Part of a small language model's weights: a variant of Muon for these matrices.
Each number is 128 + 24 x the weight over its row's rms, rounded and kept within 0 to 255. Layers, rows and columns count from 0. The size above them is the row's rms in percent of the matrix's.

# layer 7 attention value, 256x160, rms 0.0841, rows 219-255, columns 0-159
size [ 87  86  96  84  82  90  96  77  86  79  93  90  90  78  82  89  76  79  83  87  94  79  85  87  98  86  94  86  83  84  94  95  82  88  81  83  73]
[[119 147 134  75 119 134  92 116 132 111 118 140 139  96 124  79 118 112 136 157 127 157 121 164 128 124 150 122 121 145  98 130 150 171 135 132 175 144  84 114 155 120 160 115 172 104 133 103 185 110  95 101 118 147 132 117 179 157 116  99 147 113 126 116 120 112 144 136 117 116 100 166 109 136 116 132 117  93 133  92 149 125 149 126 150 117 131 171 107 133 134 114 131 116 140 123 110 145  88 117 120 155 164 137 134 165 124 127 114 117  92 214 169 119  99 148 129 119 127 157  98  93 131  86  92 113 111 128 131 117 111  85 101 122 144 156  98 169 179 147 109 134 127 120 140 103 174 149 130 137 142 129 178 149 104 145 170 140 131 123]
 [122 135 145 116 105 165 152 128  95  89 140  87 144 101 147 137 154 135  98 110 163 128 149 125 143  92  80 159 138 147 151 136 190  92 101 117 127 124 103 110 133 117  83 155 124 123 136 118 129 161 130 146 163 154 139 125  77 114 149 157 126 150 139 143 155 130 127 164  91 118  64 163 134 149 134 138 150 150 117 111 142 141 103 154 147 125 143 181 146 129  96 151 116 138 117 135 130 138 128 142 116 106 139 122 127 142 154  97 174 133 105  79 152  95 127 110 107 103 115 102 111 123 122 170 173 170 154 121 138 129 137 159 132  73 100 119 136 154  86 169 138  86 106 125 111 156 143  97 133 108 110 121 111 122  89  99 139 110 120 153]
 [ 93 139 142 172 129 134 171 120 100 161 153 162 133  99 117 137 141 143  80 154 102  94 118 125 117 146 145 180 153  99 142 110 112 121 155 146 138  79 108 146 145 163 154 116 155 190 145 146 125 149 123 164 114 109 125 132  58 137 116 154 121 164 118 138 122 168 109 104 177 128 146 120  89  83 107 121  95 127 119 144 113 162  78 141 110 133 130 108 140 136 126 126 114 121 149 117 118 158 116 162 143 136 120 151 147 110 106 117 116 110 108  87 115 112 151  95 117 136 121 167 131 122  71 134 165 127 125 120 111 147 112 120 154 129 115 124 136 141 134 159 110 108 100 167 149 124 146 134 146 121  96 109 141  73 104 110 143 158 107 180]
 [106 117 138 153 133 133 140 124 136 146 146 111 138 123 162  94 150  79 149 140 127 124 116 173 157  99 149  86 122  79 129  84 124 144 139 123 161 151 111 106 142 120 131 139 141 157 136 109 142 140 115 142 130 125 110 113 164 114 128 147 139 147 137  62 133 119 125 161 148 161 179  74 156 138 153 124 144 128 128 128 126 149 104 134 166 128 116  82 126 118 112 107 128 110 107 134 160 115 126  83 127  98 129 103 123 142 123 170 143  92 172 131 151 150 157 150 126  98 158 143 138 109  91  77 162  98 163 106 127 130 108 107 132 219 122 145 136 154 139  99 153 117 146  96 135 135 114 108 115 108  91 165 146 127 104  93 160 143 110 109]
 [115 140 135 145 131 146 173 109 109 142 108 153 133 116 113 104 139 106 117 150 167 112 162  82 129 144  92 129 127 122 189 129 144 163 146 141 114 150 158 136 130 106 152  91 161 138 142 137  80 151 119 128 120 101 127 124 119 112 164 141 147 184 128 172 134 113 139 126 123  72 172 127 114 161 147 135 109 136 105 114 114 134 136 121 101 141 140 120 114 122 101 159 131 169 121 170 152 129 189 104 122 102 151 169  87 157  66  89 142 158 183 127 111 120 118 146 124 121 148 171 118 110 110 173 130 144 141 100 112 135  82  79 150 131 107 137 134 135 118 102 112 152 141 137 121 110 100 103 107 117 142 155 125 145 172 146 119 137 139 119]
 [153 157 106 151 137 142 151 134 144 106 163  90 100 119 148 152 118 138 156 140 123 126  88 144 139 137 156 171 133 118  76 166 139 155 156 117  69 124 131 141 107 113 117 120  83 124 122 103 101  93 113  88 177 105 112 129 117 145 146 131 116 119 132 127 116 160 100 106 123 141 148 126  88 168 124 130 127 137 138 112 127 175 109 103 119 111 128 149 122 130 112 100 127 132 163 117 134 116 118 135 153 115 125 130 139  94 135 113 168 144 107 139  95 101 101 139 160 163  90 109 117 193 159 108 129 131 150 101 122 135 115 192 125 131 151 118 124 178 185 170 141 155 159 158 146  86 154 153 107 120 120 128 141  91 151 101 129  90 161 109]
 [113 157 120 132 125 175 111 116 149 149  68 113 142 132 114 120 165 142 151 118 148 119 148 135 142 129  58 169 114 105 134 118 127 154 136 117 127 128  96 111 129 150 125 175 129 126 135 102 179 146 128 178 146  72 134 129 137 131 121 137 141 140 102 129  95 125 128 123 148 120 121 118 104 108 173 168  85 132 103 161 140 142 107 119 165 115 114 122 138 137 147 159 133 127  75 124 139 123 117 114  70 170 130 147 101 121 114 125 118 151 161 106 144 113  84 164 125 153 148 157 167 132  85 126 147 129 151 145 172 142 104  73 159 136 118 127 107 147 107  96 138 123 127 170 121 108  85 147  97 128 125 119  83 101 126 122 152 146 110  84]
 [105 123 150 107 160 175 125 146 101 103 127 129 126 132 173 172 164 121 107 169 130  66 127 115 120 170 179 123 120 117 161 119 147 130 141 117 149 137 109 101 145  77 174 117 137 131 121 127 127 106 156 149 140 118 143 133 140 163 161 119 152 123 118 151 120  94 126 136 146 100 116  72  95 144 156  92 122 146 126  79  94 138 103 122 105 164  93 105 144  82 175 126 142 117 113 134 140 131 137 158 108  91 116  92 150 118 142 169 174 134 139 121 149 102  75 142 112 123 121  92 124 144 143 130 152 163 148 129 131 129 153  82 162 106 115 141 160 140 121 113 108 127 157 106 143 115 143 113 166 124 144 120 149 186 122 143 130 119 150 129]
 [175  96 117 132 144 102 147  95 125 143 183 115 118  90 118 166 146 159 122 145 130  99  73 114 102 157 111 170 140 101 104 137 132 124 134 104 109 102 140 120 170  69  97 138 156  97 142 133 141  84 167  95 156 121 104 123 153 141 127 101 153 131 133 131 180 172 142 117 102  92 140 130 156 181  80 163 115 110 147 161 142 138 115 131 107 114 118 168 106 105 139 159 126 139  83 157  88  96 131 161 125 121 127 138 155 104 117 165 108 108 100 127 136 111 126 150 116 158 111 119 101 109 110 119 120 162 132 103 134 124 126 102 125 118 143 143 106 158 148 155 143 153 135 113 137 127 161 136 116 144 157 153 149 124 122 113 118  75  95 117]
 [122 126  63 134  99 119 104 144 101 141 117 145 115 186 168 141 110 175 105 122 152  90 146 137 126  90 143 146 127 155 142 123  95 160 112 153 131  77 166 140 109 139  94 147 109 122 128 132 145 134  83 126 132 153 123 129 113 100 161 133 104 122 141 143 127 155 118  91 124 122 147  97 141  81 121 129 101 152 168 173 113 132 128 125 169 137 130 141 126 122 102 141 170  91 163 122 131 112 140 106 117 114 139 137 120 119 102 133 156 152 124 154  87 100 128 117 107 102 117 128 100  82 122 112  97 105 115 142 131  86 160 185 146 139  84 114 140 108  93  99 130 144 145  82 136 129 132 137 136 161 140 112 130  72 135 191 111 150 116 128]
 [146 120 113 152 139 125 145 111 111 122 164 126 130 134 182 102  85 144 140 121 128  91  96 149  93 151 119 122 179 121  56 165 142  59 138 128 146 120  99 123 110 148 148 126 117 138 107  86 112 126 102 130 133  60 141 128 136 124 109 130 139 123 135 121 147 123 119 149 122  99 132  93 135 109 102 101 145 131 128 126 108 187 117 123 172 105  76 140 116 113 111 137 126 144 137 117 109 153 104 179 138 165 130 116 161 118  98 114 138 132  87 139  91 137 116 107 118 119 146 128 112 155 127 112 100 136 134 198 128 130 158 110 134 159 145 115 150 161 167 159 126 167 158 134 129 167  84 135 150 147 140 137 111 120 124 117  90  99 148 150]
 [156 128 108 111 114 131 129 112 123 136 101 116 127 119 102 118 140 139  95 128 113 127 157 156 166  92 135 134  93 101 184 140 143 175 112 144 177 163 154 125 127 123 121 143 128 150 143 126 110 171 119 134 148 152 163 150 126 149 133 100 118 138  95 133  74  80 124  97 101 134  63 161 131 112 126 175 132 122 125 140 181 118 160 123 173 131 125 104 142 133 112 156 108 130 100 110 163 143 116 142  92 167 132 107 109 135 106 109 138 127 101 139 202 142  99 146 152 117 121 153 130 103 138 170 144 179 131 111 149 138 113 126 100 104 134 131 122  69 122 114 128 143  91 129 135 130 164 138 159 167 138  97 118 103  92 137 119 156 102 121]
 [144 106 137  94 125 114 136 128 153 131 176 157 118 110 102 103 165 183 139 146 121 135  73 130 134 168 120 187 136 143 111 110 124 179 189 118 114  83 119 112  96  86 121 119 154 130  93 136 116  74 110 113 137 118  83  81 129 146 118 116 138 189 139 104 149 121 124 165 133 115 124 134 117 137 134 147  72 112 134 126 109 131 122 123 137 125 139 101 125 126  82 121  85 148 114 113 100  88 171 169 156 135 151 134 104 135  94 132 128 146  88  80 137 122  79 130 114 138 121 112 117 126  99 103 153 154 151 111 152 149 146 115 108 141 132 141 156 129 172 113 115 111 136 166 113 114 125 123 108 115 140 135 151 157 110 118 103 116 112 130]
 [125 153 146 148 106 148 170 151 138 123 120 161 133 131  93 149 133 145 118 143 152 166 140 127 119 116 145 102 106 110  84  92 120 116  95 117 135  97 130 101 133 134 110 143 104  94 161 127 121 100 104 120 111 132 103 160 140 130 160 133 134  92 131 143 134 116 110 128 144 162 138  88 113 104 113 154 139 171 123  70 159 122 107 121 139 133 104 111 165  94 101 111 134 129 170 148 112 156 119 100  88 139  90 130 139 143 135 156 184 130 115 150 113 102 117 137 119 131 133 106 129 144  73 127  87 122 151 163 116 124 127 132 167 129 156 135 177  64 111 138 103 117 116 141 188 113 116 157 122 127 111 102 188 112 154 110 118 114 198 132]
 [132 101 113 132 113 115 135 117 150 126 141  84 133 110 137 145 141 157 156 116 140  92 105 125 110  92 110 131 149 121 131 111 167 154 112 132 144 103  90 117 116  76 106 122 104 108 159 113  94 129 141 119 116 132 133 146 117  90 138 170 120 107 145 120 167 148 112 139 101 114 124 134 159 129 113 128 131 147 108 134 104 112 154 116 111  93  95  41 111 117 184 153 129 118 106 115 181 117 157 152 110 115 141 111 121 135 112 128 131 137 124 196  84 141 155 128 153  95 141 158 117 120  91  82 119 110 103 107 167 147 130 101 124 100 179 129  98 122 109 115 106 122 147 127 138 147  88  85 111 146 160 141  88  67 112 121 151 136 136 147]
 [ 95 118 112 140 108 125 141 106 139 105 139 141 118 122  83 147 153 112 133 129 130 158 219 117 152 131  74 118 110 152 144 136 122 138 143 146  85 182 134 110 137 167 142  86 171 132 138 170 112 115 156 106 103 118 136  99 119 111 115 100 145 157 143 127  94 119 127 158 140 113  81 117 168 176 136 108 132 127 100 144 139 133 131 110  99 128 189 110 115 131  96 112 110 144 117 129 127 119 139 130 190 132 168 139 115 133 137  93 131  80 107  97 162 105  95 103 127 167 111  89 115 138 132 138 157 134 126  93 127 125 116 102 108 100  99 119 103 115 141 116  79 114 114 109 129 148  99 103 150 139 137 141 135 148 101 129 158 136 141 167]
 [138 145 127  80 130 167 173 113  99 112 102 113 138 131 141 125 142 139 117 127 147 107  94 147 148 142  94 148 147 112 108 118 141 127 123 142 156 144 131 100 161 115 144 122 123 111 125 162 141 115 130 188 183  81 111 113 161 111  98 100  93 166  92 103 110 145 171 143 102 117 109 116 135 138 123 164 171 132 115 151 149 140  91 114 189 148 112 125 123 148 159 121 154  84 133 110 169 116 119 114 139 109 126 128 111 125 114 108 138 143  76 131 111 117  86 164 131 100 162 139 136 161 102  79 135 140 137  99 143  89 155 105 143 194 140 169 137 106 107 110 136 140 115 107 133 157 128 106 148 125 124 173 152 133 141  93 132 127  99 116]
 [125 109 117 121 120 154 138 103 134 151 133 139 111 157 139 130 129 115 145 152 126 111 113 125  97 159 108 180 125 103 163 138 106 210 140 126  92 120 138 120 138 142 168  81 108  99 109 176 122 133 145 156  97  83 101 120 114 140 162 119 142  93 153 111  93 152 124 110 125 144 137 123 157 174 128 117  80 174  97 123 145 115 128 127 134 114 124 134 134 145 114 119 164  80 110 138 144 128 119 103 164 140 148 161 112 140 127 124 107 134 136 130 133 117  85 136 144 129 132 157 113 158 132 108 122 144 150 115 186 116 138 133 114 153  85  92 100  72 160 114 131 129 134 133 149  70 172  86 122 132 109 145 168  99 169 155 143 159 128 137]
 [132 156 139 150 133 123 160 142 138 110 124 144 135 167 120 159 141 171 116 118 168  99 157 105 127 140 150 121 115 158  73 113 163  80 118 130  95 121 144 106 144 161 113 166 133 121 107 109 128  78 196  72 103 133 135 130 103 104 110 101 154 143  99 116 149 140 103 100 133 134 147 119 124 119 125 122 119 146 129 122 118 143 130 129 102  88 135 148 144 117 124  96 140 126 154 147 172 138 138 136 146 120 153 143 136 157 126 136 111 113 106 185  89 120 154  61 151 147 157 149 112 120  88 136 134 139 111 137 158 104 120 139 143 130 164 122 191 111 113 152 150 126 111 102 124 143  73 110 151 113 160 162 148 172 180 109 129 126 137 138]
 [121 123 101 114 158  93 118 124 146 122 162  89 129 107 109 127  59 120 124 128 131 154 124 145 110 134 135 146 158 121 116 166 113 128 138 139 124 168 120 129 122 144 108 136  93 167  72 107 150 136  79  84 119 159 119 125 103  86 153 124 138 108 105 111 113 151 116 115 145 121 161 128  99 109 136 133 145 109 151 150 110 134 120 103 140 146 141 135 136 117 127 178 117 113 139 136 155 144 173 128 115 137 155 102 123 140 126 136 142 137 106 140 109 101 172  82 105 137 113 143 125 153 122 140  75 166 127 153  84 122 144 133 155 160  76  98  68 121 140  92 150 122 152 140 103 126 150 130 118 129 134 161 112 157  80 155 109  98  62 175]
 [108 122 133 109 161 121 127 140 161 124 135 129 116 116 117 118 176 125 150 110 118 127 116 131 150 131  79 116 167 121  95 130 136  86 130 124 136 114  96 149 115 129 163 101 128  85 148 100 155  96 132 124 157 115 147 124 142 123  90 132 125 101  76 144 116 123 121 144 152  97 101  99 104 116 167 104 162 109 149  86 145 141 119 105 129 120  94 149 133 141 163  76 121 148 147 121 145  95 129 116 122 136 130 116 160  77 124 133 146 111  85 139 118 161 137  97 127 161 147 106 149 141 140  87 113 127 111 122  89 122 122 204 139 156 158 151 155 164 121 169 142 147  74 166  94 124  82 112 153 111 158 109  96 188 121 134 132 121 140 128]
 [152 121 130 138 128 119 120 123  82 143 133 136 134 110 145 113 146 125 140 118  91  82 134 152 169 134 129 134 123 144 146 131 115 115  98 118 162 128 161 160 122 147 147  95  81 161 116 173 121 147 158 121 136 125 161 116 154 138 101 145 139 162 120 131  88  74 105 101  96 131  96 154 153 143 134 111 133 129 112 136  86 151 124 112 128 105 156  57 138 137 159 139 131 112 110 143 166 144 116 188 148  83 143 125  92 124 130 102 113 129 148  91 124 166 123 130 119 103 151 138 135 134 135 132 120 134 151 162 165 148  84 117 146  88 110  89 125 125  91 168 122 155 142  83 121 116 153  64 135 153 123 160 145  99 161 108 135 174 137 131]
 [ 80  77 153 129 119 116 142 125  98 144 113 126 126 154 100 119 119 198 125 129 157 134 100 119 151  93 103 125 112  96 119 129  96 159 136 135 144  93 133 125 130 108  84 145 140 118 199 117 128 144 106 123 119 102 137 158 159 144 157 176 124 114 115 140 103 148 137 147 120 141 124  85 113 114 158 136 112  86 112 142 125 144 103 126 165 134 126 143 103 131 143 164 141 102  83 136 110 146 100 128  78 162 161 116 111 110 132 132 125 128 105 165 134 106  93 133  85 116 113 124 156 137 133  95 151 141 100 132 132 116 107 164 174 145 166 116 160 142 106 106 103 152 101 176 106 107 137 187 144 153 148 127 112 123 114 142 113 104 136  77]
 [132 146 104 103 113 126 101 129 116 171  91 108 175 190 116  97  69 120 163 123 172 135 107 103  95 139  67 115  98 119 124 138 152 108 119 137 125 131 120 121 112 169 118  90 129  91 116 141 128 109 133 148 120 158 128 124 142 137 143 117 115 102 125 125 154 104 154 145  97 134 135 169 158 127 103 163 172  96 116 109 132 123 133 133 129  97 134 130 160 124 108 161 122 139 120 167  96 145  98 112 156 127 116 136  98 170 168 111 114 140  97 147 101 136 157 172 139 140 143  91 133 145 141 125 110 187 157 171 177 133 125 148 114  77 153 105 156 129 116 156 129 112 131 103 140 145 148 180 132 139 100 153 133 103 149 140 107 119 134 113]
 [136 106 103 154 111 138  96 146 149 131 128 134 135 102 123 100 135  89 113 139  87 147 159 137 113 117 137  88 111 124 169 158 128  97 138 108 128 163  91 148 172 143 116 166  98 130  98 122 131 155  99 134 114  78 116  94 170 129 104 103 153 104 119 107  80  49 142 135 133 121 106 127  95 132 143 125 121 135 109 176 126 122 112 139 140 126 111 132 140 101 173 146 153 113 107 102 119 138 121 118 122 185 105 105 124 131 109 135 126 137 177 111 151 100 121 121 116 145 115 149 115 117 120 118 130 145 107 170 107 138 139  67 135 112  97 188 113 105 110  92 117 126 149 154  91 165 130 158 159 145 116 156 110 107  76 109 116 140 107 149]
 [144 118 114  92 126 162 147 127 154 168 125 131  80  90 135 132 111 119 136 134 167 154 142 126 156 146 143 165 147  91 129 129 123 120 140 134  88 140 136 114 187 115 125 122  90  78 202 137 157 126 141 157 115 144 111 163 112 120  71 136 139 154 137 127 171 124 157 176 128 155 119 135 142 142  98 142 185 116 107 106 153 128 158 113 160  98 160  91 123 103 140 103 136 107 136 145 138  70 112 113 101 130 166 126 109 128 155 141  95 145 130 152 132 119 105 127 148 113  97 163 127  99 122 122 156 130 158 136 120 130 108 126 140 128 155 127 138 127 115 168 156 128  81 113 126 177 108 109 139 118 100 161 136 157 131  96 150  95 100 113]
 [129 146 119 138 133 130 176 108 139 135 129 193 152 134 114 160 147 126 130 117 159 133  97 115 120 137 109 138 106  94  86 111 134 133 112 114 105 116 115 147 110 125 155  93 156 134 126 141 131 107 135 138 169 103  91 115 116 179 118 131 132 156 106 142 145 163 137 142 163 152 131  93  89 120 125 155 135 114 150 119 132 119 131 124  99 122 142 147 133 107  97 102  85 117 161 160 145 112 130 150 147  81 123 161 133  88  86 128  93 146  90  98  84 132 157 138 155 182 142  77 135 164 103 118 161 168 122  94 150 117 124 126 129 128 117 122 147 124 188 147 132 115  52 131 134 118 117 147  98 128 127  95 127 112 139 119 114 177 158 164]
 [ 81 106 139  99 112 120 111 145 137 102 172 116 109 117  94 120 128  99  94 144 139  99 162 113 115 110 134 176 174 142 133 123 101 162 152 146 116 126 128 126 140 125 106 125  78 159 142 141 132 144 117 109 115 121 111 123 109 131 124 128 122 163 118  94 103 128 145 105 121 158 115 127  92 185 110 128  98 103 142 144 136 107 122 113 115 109 165 127 178 152 146 127 154  97 120 114 137  58 178 124 145 131 192 142 117 116 118 149 114 150 164 124 116 113  99 119  87 132 100 118 110 142 148 160 114 140 122  75  84 111  93  75 166 130 102 120  98 137  89 118 124 111 118 129 119 131 129 118  91  84 158 161  96 148 158 160 141 125 117 122]
 [ 91 158 145 148 128 115 121 147  90 127  48 115 132 145 140 153 116 144  95 133  94 159  81 153 169 126 120 132 163 120 156  85 152 135 156 120 140 109 118 153 131 148 152 152 104 144 116 122 120 147 137  97 141  99 126 110 120 131  93 129 117 122 142 154  85 123 118 135 132 132 111 132 119 143 166 153 128 121 116 151 114 130 124 141 120 126 117 172 142 143 151 113 102 125 121  69 157 112 143 120 157 126 122 115 136 123 148 133 125 143  86 159  85 130 148 133 141  95 113  83 107 146  96 133 172  87  82 172  83 108 107 167 102 160 153 158 169 144 144  94 133 117 136 133 118 102 174 110 162 123 149 144 131 135 137  79 142 185 130 117]
 [134 135 150 126 115 128 121 130  87 139 128 138  99  93 119 137 151 134 142 192 130  90  92 120 127 139 183 164 128  92 107 113 123 145 158 115 149  79 131 135 137 154 151 140 181 157 144  99 104 148 133 129 112 109  97 126 136 126 158 138 111 127 110 107 164 111  99 170 161 183 142 120 155 123 133 130 115 136 124 124 127 170 109  97 118 102 147  75  79 124  83  81  84 101 125 126  83 107  88 143 128 117 159 162 121 137 121 144  92  89 105 100 146 136 131  86 114 134 127 162 144  97 121 104 174 109 126 123 114 117 131 146 149 126 124 105 126 159 152 149 132  96  97 115 152 125 103 116 126 131 117 100 124 110 168 106 145  95 122 157]
 [ 97 160 112 126 133 118 138 127 103 103  80 120 126 145 132 136 198 138 125 107 107 114 122 123 106 109 125 121 167 124 102 132 163 129 101 116 150 139 119  96 132 104 103 158 164 147 147 109 140 139 127 105  88 108 150 158 174 143 153 152  77 120 127 133 125 118  87  56 132  94 158 144 145 142 144 125 100 134 131 137 149 129 128 100 152 143 141 108 138 155 128 110 136 164  75 122 121 165 139  66 101  98 138 122 158 138 109 146 188 112 121 116  98 164 170 114 121 103 114 142 110 159 124 150 120  78 133  98 122 125 100 137 115 123 150 130 151  74 112 155 156 134 142 107 166 143 157  97 106 169 157 118  95 142 126 127 126 129 132 136]
 [143 132 148 123 118 111 161 131 155 120 117 128  90 118 156 141 132 131 123 146 118 125 103 115 121 145 121 142 148  98 143 140 120 110 129  80 107 104 125 102 106 117  97 156  92 183 130 131  96 126 160 143 120 107 137 142  83  90  99 133 147 121 111 105 146 159 111 119 116 127 179 135 124 136 106 135 154 121 153 152 101 146 120 149 141 134 153 155 114  87 130 110 143 117 158  81 158  78 120 144  83 108 148  78 130 115  66 137 101 162 156  79 120  95 143 124 154 154 107 145 121  87  97 154 148 107 128 169 142 121  91 111 116 126 115 127  73 106 121 120 118 159 132  96 108 155 146 157 143  94 127 114 139  83 130 110 152 107  64 157]
 [164  91 136 107 114 182 106 129 152 114  85 108 135 160 104 117 137 150 163 126 141 121 160 107 123  92  65 132 149 108 145 174  96 141 164 102 137 104 109 110 100 123 140 134 145 111 104 164 119 124 142 142 149 140 150 113 143 105 136 130 143 132 105 137 127 141 133 134 117 124 118 118 146  96 181 106  84 125 139 143 149 132 112 111 146 148 108 114 141 146 154 139 181 122 108 126 144 134 150 133 116 165 129 121 139  98  74 119 115  86 172 103  93 128 121 130 109 128 132 160 143 140 142 159 109 161 116  94 109  99 148 168 110 136 175 117 148  83  76  90 126  90 141 135 116 124  73 105 109 139 169 161 116 125 135 136 104  83  96 131]
 [123 109 136 130 106 136 170 109 129 138 144  94 123 127 129 121 135 128 121  96 166  78 114 177 136 102 156 121 130 145 163 131 119 105 150 182 125 105 131 169 164 116 135 146 145 117 154 154 120 136 140 147 126 169 117 127 134 135 151 129  93 182 168 122 158 141 191 133 108 178 108 110 160 166 113 124  96 149 119 176 139 127 143 161 123 124 134 139 110 121 156 147 128 108  78 116 106 163 115 150 210  98 105 152 127 138 161 130 153 112 141 128 174 116 106 137 118 156  98 140 115 113 154 103 119 115 132 122 112 124 117 121 161 128 108  95 148 188 144 152 138 117 147 152 121 120 142 104  86 140 105 124 144 113 156  86 112  99 118 125]
 [121 142  94 137 114 140 159 121 142  89 137 132 116  88  94 174 168 136 123 126 161 120 135 144  99 132  96 195 118 120 163 123 129 101 158  96 101 146 143 106 133 175 148 156 126 147 106 188 101 140 118  69 112 124 106 115 160  87 147 106 119 141 128 103 126 104 144 102 144 117 157 118 149 137 137 160 145 162 113 181 109 168 100 110 151 114 129  97 105 121 128 140 130 117 141 153 150 143 113 140 106 186 146 158 165 106 163 100 121 122 148 149 125 141 147 129  93 151 148 142 142 128  97 145 161 127 102 141 135 127 115 124 135 136 148 111  89 130 104 121 125 113  99 112  96 142 136 131  78 136  81 151 112 167 153  93 167 102 131 130]
 [171 118 101 134 101 164  90 163 158 161 111 101 117 133 156 145 109 143 116 116 104 144 107 132 135 130 115 162 160 141 191 133 175 135 139 161 110 146  91 120 162  83 107 155 156 102 126 124 160 129 112 129 102 168 154 131  83 108  91 159 125 132 160 120 161 147 115 130 132 106 126 130 128 105 134 146 155 166 128 170 148 127 131 143 131 112 112 108 124 171  99 129 132 119 113 110 112 115 125 109 113 128 112 130 155 121 112 123 110 167  83  99 151 129 132 178 162 120  98 151 132  91 116 132 104 141 151 142  72 134 115 134 113 152 142 116 140  91 103 123 118  97 137 122 166 108 185 169 135 167 120 105 182 116 122 120 137 122  89 154]
 [151 110 130 126 173 115 141  99 145 180  86 140  97 124  94 159 145 169 133 127 171 128 140 150 143 104 152 134 151 172  94 172 101 123 132 143 128 137 129 109 135 190 139 170 123 111 132 142 111  99 108 119 111 136 144 113 108  92 140  90 134 182 133 118 118 169 128 149 141 109 153  90  89 154  84 187 133 111 164 104 131 132 129 110 131 106 115 151 123 156 130 130 146 122 105 137 127 176 129 155 130  94 124 150 136 134 146 118 158 156 118 116 129 104 143  96  99 163 113 168 105 114 147 131 127 118 123 131 165 126 119 122 132 161 129 101  99 158 171 153 152 147 102 148  82  87 106 147  95 119 118 111 107 166 125 128 143 152  89 130]]